From a checkpoint of a small transformer trained on Wikipedia: 15 layers, normalized queries and keys.
Each number is 128 + 32 x the weight over its row's rms, rounded and kept within 0 to 255. Layers, rows and columns count from 0. The size above them is the row's rms in percent of the matrix's.

# layer 6 attention key, 256x128, rms 0.311, rows 230-255, columns 0-63
size [ 62  85  70  80  68  79  75  85  85  90 121  84  96  98  90  99  96 109  82  85  95  89  86  89 102  85]
[[162 177 124  72 109 167 102 110 110 146  89 140 168 106 165  82 127 147 128 139 144 103 147 158 128 133  81 171 126 112  77  84 110 119 132 138  79 164  93 123  87 166 231 130 136 135 107 132 120 148 100 121  54 126 105 120 171  86 126 120 172  99  85 149]
 [135 157 178  89 121 130 141 201 137  71  84 167 189 148 158 117 144 149 136 137 146 146 130 125  94 129  89  79 110 185 118 157 197  99 105 127  96 172 146 136 131 143  82  87 123  78 169 128  54  71 126  75  82  56 137 148 108  36 168 101 129 129  71 110]
 [103 207 143 107 128 152 156 169 120  89 129 125 151 111 144 118 146 115 139 137 140 123 108 106 168 142 150  86 101 188 126 146 126  94 154 108 103 167 213  76 139 146  97 114 133 128 172 150 129  64 137 105 104  29 109 146  96  74 177 148 134 119 143 108]
 [152 178 196  94 109 110 141 168 125  36 109 181 174 148 122 118 130 128 130  79 145 116 160 125  79 131  98  82  49 181 147 147 169  95 106 138 131 158 142 165 119 137 159  75 128 132 141 109  47 103 125  86  94 113 153 173  98  44 189  65 107 108  76 106]
 [100  63  95 144 163 133  78 120  92 191  79 114 132 101 136 155 141 104 110  81 186 134 141 101  51 145 156 165 170  87  84 128  26 156 121 132 184 130 108 172 149 116 191 137 111 147 110 127 188 166 181 144 130 176 119 125 149 178  90 161 119 157 142 144]
 [115 166 102 178 127 131 144 158 133  50 180 153 150 199 131 136 124 120 124 108 175 115 150  64 151 113 143 131  73 146 109 165 113 141 133 139 169 170 134 155 146 168  73 102 125 131 159 178 147 111 118 111 130 108 123 132 129 132 186 117 108 169 100  60]
 [161 102 129 160 185 134 126 105 135 238 162 143 133 114  95 154 136 101 148 144  84 100 125 129  77 150 130 187 149  72 139  93  55 185 133 137 102  70 118 121 133 135 149 172 128 135 102 157 156 189 125 164 152 200 133 133 150 204 120 138 136 134 140 183]
 [ 92 122 103 126  76  87 131 105 126 101 158  93 128 152 134 157 120 157 126  57 153 166 164 119  77  88 190 130 140 111  86  99 114 187 150 153 159  52 170 114 101  67  69 145 129 132 130  65 124 111 116 119 138 126  83 135 111 154  87 126 128 138 181 121]
 [165 145  84 168 136 148  75 167 167 150 118 160 109  99 102 132 132 165 140 164 126 106 184 119 123 153 113  95 104 171 136  96 128  82 151 118  80 133 146 107 182 147 103  43 186  93 162 166 172 164 120 113  83 126 181  82 171 118 116 107 164 128 153  92]
 [104 112 152 136 155  90 131 157 132 132 121 124 101 107 103 153 149 153 149 188 109 116 166  94  99 118  60 154 196 125 142  69 134 153 111 145  85 114 123 121 109 133 174 131  99 147 138 134 113 137  95  79 123 159 114 101 188 145 145 101 184 144  77 154]
 [138 159  79 195 218 178 134 138 131 196 137 129 128  96 147 149 122 104 141 126 120 116 148 106 171 183 144 164 131 109 144 104  54 152 169 100 159 127 113  92 114 119 123 150 168 146 110 171 205 167 121 117 146 146 144 125 176 177 135 151 126  90 127 118]
 [129  93 142 135 194 118 135 106  97  80  93 125 146 118 106 172 142 126 102  54 129 111 113  69  89 124 176  92 142 119 137 133  70 162 138 126  87 172 128  82  84 125 142 114  75 125 122  89 115 103 201 129  79  73 143 110 137  61 140 117 135  60 190 190]
 [131  98 166 121 145 117 149 132 177 191 101 170 138 112 103 151  95 117 201 123 161 115 158  91 118 138  66 184 128 139 113 110 136 131 132 107 168 124 149  68 162 180  94  89 125 149 145  48  95 161 145  74 155 100 148 123 145 132 155 104 117 155 125 125]
 [ 77  71 169 135  97 112 199  85 167 101 136  66 111  84  81 134 133 128 120 141 121 103  66 140 180 103 158 145 166  97 183 145 194 141 151 111 120 126  89 123 122 109 102 158 104 125 152 111 186 131 104 161 178 110 113 145 113 115  52 165  70 145 130  89]
 [119 105 184 157 122 129 130 114 163 118 132  93 144 138 108 139 126 160  56  75 109 111 136 146 170 132  99 127 138  77 133 120 121 137 132 114 164 157  97 126  83  95 115 160 125 149  63 139 152 213 156 124 152  80 121 152 111 141 133 144 170  90 166 172]
 [155 177 106 121 141 130  99 175 164 142 155 178 134 130  73  86 170 124 148 175 121  94 126 122 149 139 124 126 110 192 120 100 123 124 126 131 114 100 160  86 115 113 196 108 154 141 112 180 119  67 130 107 189  88 139 166 163 204 167 154 153 170 174 180]
 [ 36  77 115 101 125  96 102  69 113  74 102 128 116 116 172 128 145  96 116  64 166 106 134 154 143 178 164 158 152 135  61 128  92 159 131 117 188 141 133 179 103 151 140 164 144 172 100 111  91 122 111 132 123 144 150 161  93  70 140 141 139 137 128  77]
 [130 171 165 133  71  98 132 148 154 131 169  89  95 152  98 137 138 196  85 132 115 129  60 141 131  70 106 119 172  82 160 100 157 128 164 152 117  90 131 145  86 128 130 181 133 161 155  90 110 167 128 135 201 135  98  74 156 148  91 136 101  98 165 178]
 [132 127 185 166  93 126 106  84 150 100 117  74 149 180  99  97 147 123 131 121 133 134 116 150 129 103 157  97 146 137 137 164 158 122 158 142 142 126 117 126  42 166 114 126 118 167 155 194 109 113 177  95 101  87 130  79 113  96 124 112 157  92 138 142]
 [130 181 192 112 151 115 140  93  84 119 100 205 164 170 122 127 144 115 188 170 156 109 184 169 121 157  89 165 125 118  39 183 149 128  83 187 130 122  92 119 151 144 174 144 137 163 138  73 113 130 149 113  96 197 113 142 124 125  99 123 114  78 108 177]
 [137 127 164 127 140 137 200 148 135 118 172  72 150 160 123 134 144 150 115  36 156 142 134 126 116 145 232 123 129 149 120 110 131 161  90  59 132 138 102 160 126 106  36 159 143 200  99 111  84 123 159 105 103 141 141  87 101 180  96 114 136 118 165 141]
 [105 158 117 129 110 175  90 171  40 142 155 163 115 122 232 114 123 135 154 163 118 101 108 179  92 178  79 108 127 123 156 189 125 112 100 138  74 127 134 178 132 111 126  89 123 172 129 128 136 146  93  80 132 108 129 114 131 118 144 120 105 110  87 109]
 [ 89 157 133 114 177 124 142  85  93 134 196 203 141 162 106 138 166  52 166 151 155 160 171 148 128 141 158 127 173  88 148 153 113 150 120 100 197 133 160 121 157 114  93 145 144  69  99 184 117  59 107 125 158 139  95 143  70 138 139 131  82  76 119 141]
 [ 75  97 129 189 115 154  97 142 143 151 140  82 126  72 154 130 131 141 116 107  79 112 124 126 118 143 121 161 146 106  92 138 129 123 177 144 149 209  86 139 180 115 167 170 144  78 139 121 166 169  83 122 173 144 132  95 165 169 130 103 124 153 157  90]
 [141 144 173 117 139 139  88 198 194  81  97 176 147 135 159 152 159 178 155 191 107  94 168 143 138 150  87 139 112 154 166 104  79  83 134 117 100 117 114 117 112 147 165  89 141 184 182  68 175 138  53 104 138 133 148 148 166 148 193 114 131 130  76 103]
 [148 111 133 113 139 113 159 131 180 144  80  93 164 138 120 137 176 164 122 210  68 105 112 112  91  54 149 144 118 112 126 144 116 117 130 103  97 124 103 128 156 135 152 126  94 128  82 149 102 131 139 116 113 140 142 133 123 125 140 110 121 133 132 120]]
# layer 6 attention query, 256x128, rms 0.337, rows 231-255, columns 0-63
size [ 77  81  70  64  96  76 100 106 102  97  69  97  89  86 101  96 104  79  90  93  88  85  86  86  96]
[[159 137 124  71 124 129 121 165 127  96  87 120 118 142 158 121 125  82 127 126 184 135 157 135 139  94 202 126 118 139  91 175 109 140  87 183 149 113 194 107 135  93  85 128  54 125 115  88 129 120 163 123  82  39 142 186  91  62 125 103 142  87 126 132]
 [120 159 129 121 119 165 124 186 172 121 102 128 111 161 121  97 197 102 180 104 152 139 134 143 177 107 216 104  88 141  79 137 126  93 114 139 136 170 163  93 138 121  50 134 114 128 123 146 136 128 136 100 147  66 143 202 117  66 130  76  86 126 135 152]
 [144 115 140  85 142  98 129 134 104  80 141  92 143 159 160 169  80  93 105  75 165 152 146 115 125 117 163  99 144 123  99 191 105 169 137 154 150 149 153 152 152  97 118 177 126 129 152  80 122 155 138 134 134  81 186 145  83 111 153  71 126  66  80 131]
 [104  61 138 149 141 144  91  78  69 141 114 121 147 116 119 181 118 107 156  93 163 124 108 175 103 160 123 141 220  78 125 118  96 135 136 131  99 107 135 159 114 120 123  94 123 109 110 176 132 136  99 149 104 153 135 125 201 190 144 176 139 102  79  86]
 [112 190 114 177 169 143  75 162 129 110 107 126 145 184 142 147 117 101 114  80 182 135 103  93 135 142 163  87 111 132 135 148  73 131  96 118 128 158 104 144 172 133 122 145 107 130 152 101 128 139 152  99 162  98 128 140 157  91 223 152 149  58  50  81]
 [122  80 144 152  91 121  96  96  81 156 174 127 151 106  74 161 139 118 124 115  95  73  94 106  63 155  56 149 182 120 151 104 130 110 154 125 158 112  88 111  62 116 180  97 151 119  99 127 126 138 103 167 141 194 131 110 134 156 108 192 140 146 191 129]
 [ 97 200 131  81 166  66 128  98  96 156  60 149 125 178 147 112 150  87 102 100 219 151 112  91 138 124 167 157 147 155 128  79 105 198  83  71 140 114  99 138  85 136  99 148 112 110 122 114 117  79 167 130 131 137 186 108  92 108 160 176 172 128 149 152]
 [108 134 157 171  89 143 102 130 111 102 126 142 109 138  92 154 103 140 145 142  81 127 125  70 141 212 149 104  92 185 129  79 106 105 143 121 129 101 132 107 151 129 177 109 152 110 146 150 186 119 133 149  37 122 201 140 150 133 159 211 115 147  97 138]
 [117 130 174 140 111  67 137 122 130 144  87 150 154 167 105 154 133 124 150 140 196 140 108 130  80 128 116 132 174 166 178 108  98 147 118 139  84 104  70 143  99 208 200 105  63 142 107 108 132  92 106  57 115 150 107 132 120  72 124 143 169 167 145 128]
 [107 122 158 117 150 104 127 111 104 151 126 129 122 112  81  99 108 105  80  89 117  90 107 167 112 133  53 148 180 118 154  74 213 135 139  65 130 112  99 192  67 139 103 150 189 131 110 190 155 144  89 156 150 201 118  90 125 182 109 160 118 114 167 133]
 [ 86 119 122 160 153 128 100 131  66 160 174 165 128 118 173 152 142 124 161 131  78 127 152 170 123 129  89 100 116 126  96 139 166 173 165  33 161 178 102 125 128 137  94 145 135 146 127 160 162 116 115 118 208 129 140  82 135 151 165  58 110  90 159 129]
 [169  74  75 137 102 116  95  92 131 164  81 109 117  77 113 101 130 124 129 159 119 151 129 111 148 131 136 154 105 108 111  68  91 169  78 146 119  86 159  75 130  67 149 157 100 132  88  51  95 121 108 127 141 106  68  91 101 102 150  85 199 175 157 128]
 [ 74 143 112 135 138 155 137 129 185 119 103 129  91  84  74 104 207 132 142 114 157 134 121 114 156 110 123 125 142  66 194 128 152 118 188 158  89 117 128 118 110 124 127 155  63 123 107 134 126 108 182 130 162 169  85 178  99  87  26  93 103 169 170 118]
 [117 145 126  89 183 132 179 106 148  79 153  94 128  80 172 108 105 102 136 122  44 123 132  64 139 141 144 102 136 114 124 120 196 109 136  89 133 164 103  98 170 129  74 113 186 134 111 215 161 128 100 130 172 151 124  66 125 136 116 132  74 104 135 126]
 [175 119 112 145 126 124  94 146 125 145 125 130 142 115 122  58 104 115 168 109 188  92 134  49 138 130 187 114  79 178 147  88 103 136  86 116 125 146 158  94 113  91  76 148 140 133 120 138 109 120 133 115 115  89 126 182 102 151 154  98 114 174 129 176]
 [139  77 137 130 143 133 139  88 148 107 126 118  83 119 155 149  79 155 113 109  85 193 127 195 188 148 135 127 117 123 113 152 145  79  83 107 118 129  84 162 109 146 109 108 140 100 165 128 135 172 129 143 133  92 122 101 175  73 156  78 174  81  84  98]
 [132 129 123  63 127 104 105 131 145 118  71 100  95 125  98 170  97 103  93 123 115  77  88 146 117  86 109 148 205  86 109 126 164 167 140  46  79  82 119 134  86  99 129  97 163 104 125  92 162  99 129 161 179 121 142 146  20 148 117 132 111 132 123 152]
 [114 134 114 144 147 123 164 114 121 142 146 128 126 115  51 120 141 173 114 111 113  99 114 140 172  87 140  91 102 115 103 103 128 146  95 106 107 143 109 124  83 178 146 182 105 184 109 110 165 173 142  98 125  63 228  95 102  16 113 156 160 125 167 151]
 [177 162  85 125 115 137 172 161  81 152  79 140 115 130 151 140  94 144  79 152 143  27 159 119  76  65 112 170  86 111  91 147 144 119 141 182 148 126 121 124 116 191 130 117  75 151 115  79 113 113 107 107 126  94 112  43 197 143 110  89 126 112 124  86]
 [120 167 154 104 131 182 175 149 151 122  76 117 105 123 103 119 197  93 149  95 170 124 120 185 143  97 145 124 134 176 114  66 147  78 167 141 175  87 114 143 113 117  71  99 125  96 187 172 154 134 139 137 108 170 181 165 118 128  95 104 122 107 124 145]
 [132 142 124  87 169 126 146 113  74 138 131 122 148 155  81 122 147  51 162 149 146 139 166 165 109 171 140 143 155  98  37 133 121  95  96 137 105 115 158 166 107  89 168 113 109 168 162 135 127  94  65 139 140 116 103 163 137  63 105 143 110  49 123  92]
 [ 92 156  52 122  78  75 109 191 109 158 141 153 107 154 121 121 142 158 115 130 116  85 145  97 122 131  86 140 138 136 106 122 165 126 142 113 137 133  88 109 144 122  96 115 164 139 127 134 127  89  81 111 175 121  71 117  51  70 125  99  70 124 138  76]
 [164 168 123 111 100 148 124 114 133  91  38  96 132 122 108 119 121 124 145 188 116 138  67 117 113 120  98 145 108 164 144 144 103  83 167 155  98 146 113 103 120 148 133 113 145 125 158 116 150  63 162  62  98  87  95 112 137 140 143 156  98 114 141 138]
 [152 172 119 186 175 147 104 141 103  81  82 140 151 121 132 146  93  76 131 118 188 111 114 150 115 140 197 115 154 151 156 187 111 146 126  63 121  72 101 128 157 117 183 122 100  95 130  71 135 105 104 120 148 166 173 204 170 106 167  57 128 100  46 108]
 [ 94  63 147 139 111 100 129 153 168 146  76 100 100 106 129 180  92 173 121 182 142 151 159 142  98 151 124 131  99 128 137 111 140 117 168 146 117  53 171 115 127 134 110  86 143 154  99 112 136  99 114 167 122 138  65 119 119 130 148 216 125 168 123  76]]
# layer 6 attention value, 256x128, rms 0.426, rows 224-250, columns 0-63
size [113 101 104 105  99 110 102  97 103 115  96 103 103  95 116 112  85  98  96 117  93  87 104 113 100 118 112]
[[ 89 104 137 100 163 160  82 169 131 124 100  99 154 160 139  91  84  92 176 129 125 153 105 241  90 111 134 105 122 104 151 155 104  68  98 168 109 124  86 146 179 100 135 172  96  82 174 125  93  95 105  90 188 146  72 170 101 147 166 125 106 120 105 123]
 [139 126 109 108 150 140 161 124 225 107 175 119 131 172 114 146 189 124 137 120 126 111 167 110 130 172 171 135  94 107  46  88 167 129 176 107 105 155 123 144 128 112  85 154 141 112 140 129 149 131 105 109 160 188  75 154  92 125 149 113  74 230 124 135]
 [193  58 164 119 170 127 154 137 116  92 158 116  37 132 127 146 141  97 109 113  92 125 193 120 141 106 119 123  78 147 168 146 156 109  95 112 159 128 144 108 153 155  77 135 148 120 101 156 199 137  75 144 146 172  99 137 120 146 110  94 132 166 124 160]
 [120 121 120 130 104 134 100  92 151  78 184 150 145  74 126  92 121 163 185 123 124 198  85  91  69 179 163 148 119 122 101  88 101 119  77 153  69 117 177 115 121  88 111 154 132 111 130 107  70  88 131  93  98 190 130 140 169 130 136 121  87 133 137 145]
 [170 138 153 132 187  78 149 119  95 118  71 112  95  60 154  81 145 116 138 142 159 157 140 105  96 110 144 118 137  89 184 108 105 116 109 178 101 133 103 139  94 161 126 111 100 152 129 178  56  69 155 145 117 128 151 137 156  91 131 185 171  93 164 150]
 [152  62  58 157 131 137 117 126 110 125 150 110  94 148 170 139 110 134 134 137 144  95 154 131 154 105 125 119  47 136 122 111 144  88  87 161 100 148 115 137  87 145 157 147  79 131 153  92 113 104 140 125 149 122 134  92 136 111  99 124 156 148 171 152]
 [ 76 175 114  95 130 120  46 132 118 138 167 132  99 157 129 161  83 134 163 129  73  82 149 145 173 141 183 136 114 107 142 124 163 145 138 124 172 137 158 155 147 105 129 118 126  62 112 153 165 128 131 109 192  93 232 129 100 124 103 124 176 173 123 111]
 [122 163 194 155  56 176 213 117 109 100 117 116 111  87 172 120  95 119 173 156 118  93 101  92 127 107 158 122  96  89 154  68 112  70  94  99 140 100 115 158 167  62 123 119 175 102 174 149 122 156 100  83 159 162 156 140 123  90 102 175  90 108  93 135]
 [124  90  77 152 112 112 142 100 128 138 126 210 120 138 135 108  60 125 156 104 148 164 136 115  99 121 117  97 155  98 142 110 138 190 149 131  63 137 137 195 181  68 139 129  66 161 123 140 102 185 148 142 122 121 156 171 113 124 128 125 173 145  81 120]
 [ 86  96  59 121 151 142 133 144  25 115 110 131 160 142 162 170 114 146  99 128 129 101 213 121  66 135 162  51 145 146 153 144 147  69  71 119 187 134 116 131 138 168 115 114 121 170 107 117 167 156 154 100 142 103 163 130 169 154  84 102 125 126 158 145]
 [104 118 131  66 162 121 175 160  81 162 112  93 125  98 102 130  82 142  51  86 174 126 109  72 107 137 145 111 119 131 117 155  64  85 116 166 116 107 106 131 107 134  49 116 120 180 164 138 116 135  51 130 150  99 143 155  92  91 101 109 125 100  92 129]
 [ 78 124 187  84 154  89  69 199 116 118 121 115 111 156 165 114 127 118 131 151 163 141  96 102 128 115 150 148 126 114  65 126 127 189 113 161 118 132 145 146 152 134 142 170 127 131  81 108 118 121 134 107 118 117  57 202 132 134 147 177  93 186 126 184]
 [153 134 134 145  98  90 105  97 150 135 132 169  97 162 124 128 148  57 129 121 116 141 126 151  99  78  86 118 101 162  77 149  98 138  82  68 183 106  93 182 141 166 102 147 138 146  85 143 149 177 109 134 130 152 169 130 101 135 125 144  95 145  85 150]
 [151 141  66 136 126  87 130 134 136 155  84 127 157  82  72 143 126 139  76 138 104  71 202 132 126 123 157 149 155 113 112 103 128 161 132  97 144 138 146 107 109 142 115 129 116 136 105 122 141 142 121  75 138 157 137 145 116  84 109 157 129 114 129  75]
 [108 150 144 106 139 109  90 149 125 139 127 160 212 163  98 154 130 177  38  91 172  99  95  80  72 128 141 137 128 187 107 105  99 182  83 115 121 127  61  60 117 112 127 141  77 175 157  77  79 131 163 106  99  74 111  90 127 104 144 127 168 124 152 126]
 [131 113 108 112 141 116 164 122 129 136 160 134  78  88 141 131 128 130 132 110 100 133 128 204 168  95 143  62 129 128 130 181  72 125 112 161 115 102 184 114  73  92  86  94 108 138 145  85 102 136 145 129 117  99 167 148 138 115  58 118 128 107 120 169]
 [118 150 140 123 182 136  96 109 127 101 161 126 168 135 106 110 165 115 159 185 136 124 122  88 149  93 192 121 138 133 130  82 163 147 127  79  53 139 115 105 100 175  93  92 154 176 130 207  94 212  95 124 138 160 180 146  91 176 100 178 103 132 102 115]
 [148  95  82 104 137 121 111 111 131 148 169 155 142 139 165 104 130 144 129 121 134 115 112 132  85 140 182 157 141  86 112 151 125 136 160 150 112 202 177 116 112  99  62 167 163  99 152 142  72 114 206 154  58 111  97 135 146  85  55 130 147 126 131 155]
 [111 189 116  68 116 184 102  78  94 151 131  63 104  98 103 127 160 138 108 223 142 136 134 114 124  92 141 106 139 151 155 128 115 115 139 110 117 129 101 143 175 104 155 168 133 124 119 126  94 140 102 174 109 102 137  96  98 134 149 123  95 174 147 103]
 [117 134 164  85 135 143 134 110  98 107 118 143 131 176 119 121 105 126  87  49  96 134  89  91 141  89 148 168 117 113 150 184  99 123  95 173  85 108 102 110  98 137  96 169 112 104 125 138 123  90 172 185 114  98 101  69 146 120 164 137 180  78 127 168]
 [ 90 184 171 130 186 143 185 157 128 112 148  89  92 105  89  43 135  82 111 131 118  70  88  99  42 145 159 129  75 136 115  94 151 103 144 118 146 153 145  53  95 158 128  51 160 155 115 134  89 140  84  85 129 166  92  63 128  99 140  52 114 115 157 158]
 [175 152 190 167 150 147 189 188 149 120 155 133 120 149 109 173  79  95 135 114 115  54  55 140 133 118 100 177 155  88 134 152  68 125  77 154 155 159 144  79 109 146 121 122  80  81 115 155 105  56 161 116 103 182 118 124  99 111 140 129 119 147 151  99]
 [107  72 157 138 123 143 151 145 138 131 122 121 154  76 201  58 126  71 114 171 120 101 137 141 152 171 120 156 140  93 166 151 132 135  63  70 171 106  82 152 132 111  79 108 141 110 148 161 121  88  64 156  89 166 162 119 137 104 104 153 144 163 101 158]
 [137 152 129 138 134 134 112 105 194 145 169  97 111 108  93 105  64 145  85 149 157 133 119 191 144 160 114  74 107 138 172 135 137 122 162 124 160 104 159 106 132 185 130  80 173 166 144 163 119 168 102 124 129 128 142  85 139 152 153 121  74 113 122 110]
 [150  98 199  98  78 124  98 155 149 168 167 180 142 126 140 153 175 121 155 118 166 168 103 203 136 145  99  80 152 206 142 147 141 136 134 153 101 200 140 155 139  99 126 152 116  76 119 102 139 139 144 150  97 100 175 131 133 152 133 106 202  78 169 149]
 [127 149 103 105 126 159 183 181 157 165 116  72 111 110 122 142  49 119 122 124 151 131 151 143 190 108  90  76 105 185 140  51 177 130 169  83 147 147 123 147 128  96 132 128 168 105  99 128 181 107 103 130 150 159 164 123 107 138 107 164 114 127 162  85]
 [124 151 176  72 119 101 114 148 103 127 137  92 130 120 139 128 120 115  89 144 134 152 101 130 147 117 119  35 128 202 158 115 113 155 130 163  83 111  60 140 102 185 167 150 133 184 141  87 123 140 104  86  83 156 115  60 123 133 101  87 173 122  66 136]]
# layer 6 attention output (transposed), 256x128, rms 0.389, rows 224-250, columns 0-63
size [123 113 125 118 106 118 112  95 113 132 101 107 112 104 119 116  86  97 109 135 107  93 110 121 105 108 125]
[[178 124 163 137 161 143 124 139  97 171 120 130 154  99 212 125 141 106  86  95 125  43  89 185  83 107  86 138 159 110 111 114 154 130 127 165 192 124 186 166 106  87 132 120 187 143 111 178 117 105 116 160 161 124  97 101 133 130 111 141 119 117 121 126]
 [ 93 179 153 138 112 143 154 113 162 122 112 145 176 202 170 171 133  89 108  98 128 151 159 139  88 150 129 115 156 148 151 115 100 107  35  72  95  97 115 126 150 143 176 142  96  88  95 103 125 133 118 113 174 133 103 145 143 131 226 104 152 169  73 117]
 [119 140 125 186 166 107 131 122  95 114 108 149 168 159 112 135 128 125 158 101 189 127 171 164  82  73 123  96 127 167 196  99 112 114 100 110 100 144  90 148 173 155 144 122  55 126 134 145 140 149  92 142 128 166 102 150 115 132 153 124 127  95  68  69]
 [179 130 150 122 173 110 131 160 118 164 120 188 116 190 145 128 187 119 102 137 151 127  97 180 112  97 154 141 128 175 106 129 113 163 160 109 152  80  77 113  86 137 156 117  82  98 155 126 120  95 137 115 131 135 130 134 156  93 103  52 142 187 151 160]
 [126  90 131 152 112 142 129 143  97  98 158 133  92 118 143 170 135 191 101 137  25  95 127 107 115 106 100  63 112 137 136 108 106  90 213 170 120 164  83 151 135 145 195 125 148 150 130 148 166 106 140 107 176  86 154 145  80 141 119 180  98 114 132 125]
 [ 99 160 148 127 132 139  93  95 100  73  92 120 119 145 166 210 131 107  99  84 151 157 106 136 131 146 131 143 147 142  73 147 119 140  74 113 155  82  93 178 107  88 166  75 108 107 155 145 126 146 175 155 135 122 160 151 212 112  79 142 135  46  86  85]
 [ 81 161 163  87 115 113 102  50 112 151 105 139 132 192 143 111 119 143 121 130 122 103  93 154  68 124 117 164 141 109 158 145 110 144  80 119 175 166 161 147  91 180  92 109 174  67 104 180  82 104 119  91 121  88 103 152 139 111 123 137  90 105 100  93]
 [133 160 200 112 140 168 173 180  99 185 154 109 138 169 108 124 199  80 129 126  83 109 144 152 117 162 123 144 131  88 139 143 131 124 126 150 133  83 112 144 121 109 143  73 136 125 139 119  97 111 112 107 155 121 139 194 148  51 101 140  84 101  82  97]
 [145 118 119 116  83 131  67 112  96 150 101 139  63 113 155 137  81 132 126 117 127 134 140  67 111 159 116 180  66 110 157 142  73 120 119 121 123 101 148 157 111 116 164 142 181 145 147  74  40  79 126 136 123 128 128 126  66  96 124  99 153 167  97 118]
 [ 87 132 140 109 101 135 114 154 130 139 101 139 127 154 137 145 136 185 117  56 143 152 112  79  99  95 115 145 100  70 136  51  41 151 119 155 120  85 126 157 210  90 128 140 155 149 160 166 139 139 158 133 147 165 140  85 160 137 128 149 118  60  60 107]
 [113 110 186 139 150 180 170 151 130 134 136 196  83 169 129 149 147 104 156 111 123 116 130 116 156 201 171 160 176 100  57 128 146  70 148 145 122  99 132  98 111 140  42 110 151 122 133 164 124 133 130 191 105 134 140 134 141 128  66 143 169 130 148 136]
 [156  72 146 160 168 138 153 108 105  93  97 114 123 148 204 144 104 129 138 191 129 117 131 173 141 136  89 124 170 108 165 118 127 112 105 100 114 127 146 134  96 154 138 134 141 147  67 116  84 201 121 128 137 114  90 140 158 103 172 123 171 126  88 134]
 [165  96 137 156 109 142 135 162 183 200 162 123 138  70 167 129 114 108 148  77 147 159 134 181 162 107 135  52 115  93 154 144 157 126  89  92 159 142 182 143 148 117 105 145 144  77 109 123 151 149 129 119  62 120 145 137  95 185 151  93 164 133  97 109]
 [105 163 121  92  99 146 144  88 151 144 166  76  95 100 185 115 107 142 141  79  86  83  83 135 124 102 114 104 127  70 128 116 115 130 134  28 105 150 140 114 126 122 107 140 176  80 130 205 137 118 175  70  95 140 137 144 107 134 114 144  94 103 139 185]
 [125 128 130 148 143 121 151 125 156 130  95 143 159 103 141  99 112 109  92  97 114 106 125 106 140 157 125 140 112  64 143 111 154 139 113 161  86 114 163 131 173  96  88 141 135 167  66 197 134 183 126 155 159 133 141  82 169 168  87 115 116 169 157 185]
 [133  96 131  90 124  90  93 108 105 130  57 148 110 148 103 112 142  91 172 127 171 134 141 175 148 112 196 154 132 147 104 166 134 139 122 155 111 103 176 141  98  95 106 144 127 170 102 158 114 105 130 149 140  99 155 196 103 114  66  98  69  76 183 147]
 [114 124 126 114 117 145 128 181 162 148 123 140 103 113 132 184 159 175 156 168 153 137 143 103 131 131 144 139 100 110 191 101  94 184 196  33  87  93 105  87 135 171 166 122 141 130 150 122 149 123 130 138  93 111 171 146  97 100 172  88 104 161 145 112]
 [134 138 159 124 165  88  97 120  98  59 152 124 131 134 156 135 104  85 154 113 183 122 112 120 176 164 187 146 143 115 113 143 125 131 154 122 155 142 131 108 111 124 106 160 101 135 153 127  91 117 146 166 126 166 133 140 150 131  82 141 194 163 171 146]
 [ 92  68 121 191  90 132 122 136 168 100 116 101 121 122  99 169  81 100 115 112 156 159 139 189 153 180 181 121 165 131 147 161 175 135 121 121 119 109  87 145 119 109  98 109 169  66 128 155 147 103 113 132  85 109 157 109 157  77 138 164 111 138 129  77]
 [118 123 132 135 138 153 140 132 150  56 179 171 163 147 116 101 121 103 120 144  50  68 105  90 158 165 107  91 176 150 138 162 129 107  67 164 130 148  92  96 191 173 111 142 160 136 100 126 105 181 148 160 170 148 163  78 129 171 101  84 183 112 182 156]
 [ 71 133 170 173 131 131 174 206 141 200 121 150 154 152 115 178 120 141 112 111 213  76 136 103 150  54 122 129 161 113 115 100 130 148 147 141 169 157  87 123  87 143 107 129  55 144 113 205 148 169  97 111 194 131 113 167  92  84 138 125 108 133 118 144]
 [184 146 119 211 164 184  91 129 138 137 137 136 133 151 149 192 153 151 125 119  80 134 101 113 119  66  39 119 139  99 185 170 107  91 137 154 115 161 127 129  57 111 146  88 175 129 130 158 101 181 132 151 147 169 131 167 116 171  46 130  83 125 123 126]
 [ 70 109 121 171 108 125 130 167 136 111 151  90 161  85 142 130 113 142 126  94 131 133 103 158 112 133 107  57 133 131 224 163 146 125 205 148 129 127 100  83 199 156 151 106 103 139  65 179 131 108 100 112 105 108 145 173 127 117 147 156 147  99  56  61]
 [135 160 130  72 102 119  98 150 117 190 144 116 153 159 112 126  95 119 160 122 132 110 112 149 166 138 115 158 123 156 103  75 110 214 139  57 164 114 139  94 102 146  91 134 126 142 119 149 160  74  85 155 104 109 172 139  37  89 148 113 108 116 152 197]
 [155 139 147 116 177 120  88  97  75 139  61 156 158 137 110 118 126 121 131 143 123 134 109 188  48 169 150 136 153 150 138 179 232 121 197 180 107 128 129 101 105 138 120 113  76 121 114  87 115 130 140 160  76 129 161 111 178 166 128 151 128 122 169 125]
 [131  91 159 146 166 105 119 129  79 111 138  49  97 132  88 142 105  79 114 119 128 193 144 158 113 151 146 148 117 170 144  79 142 120 163  88 128  97 112 155  92 124 100  94 147  89 147 127 140  95 113 175 116 157 116 141 121 177 158 147  63  76  78  52]
 [134 119 176 101 127 143 141 162  98 152  84 149 128  81  94 164 113 145 177 138 109  88 218 101 140 144 175 117 140 155 151 107 193 114 198 137  92  84 155 109 148 138 108 130 133 120 110 190 186 146  81 130 111 161 151 169 112 112 119 107 112  97 140 144]]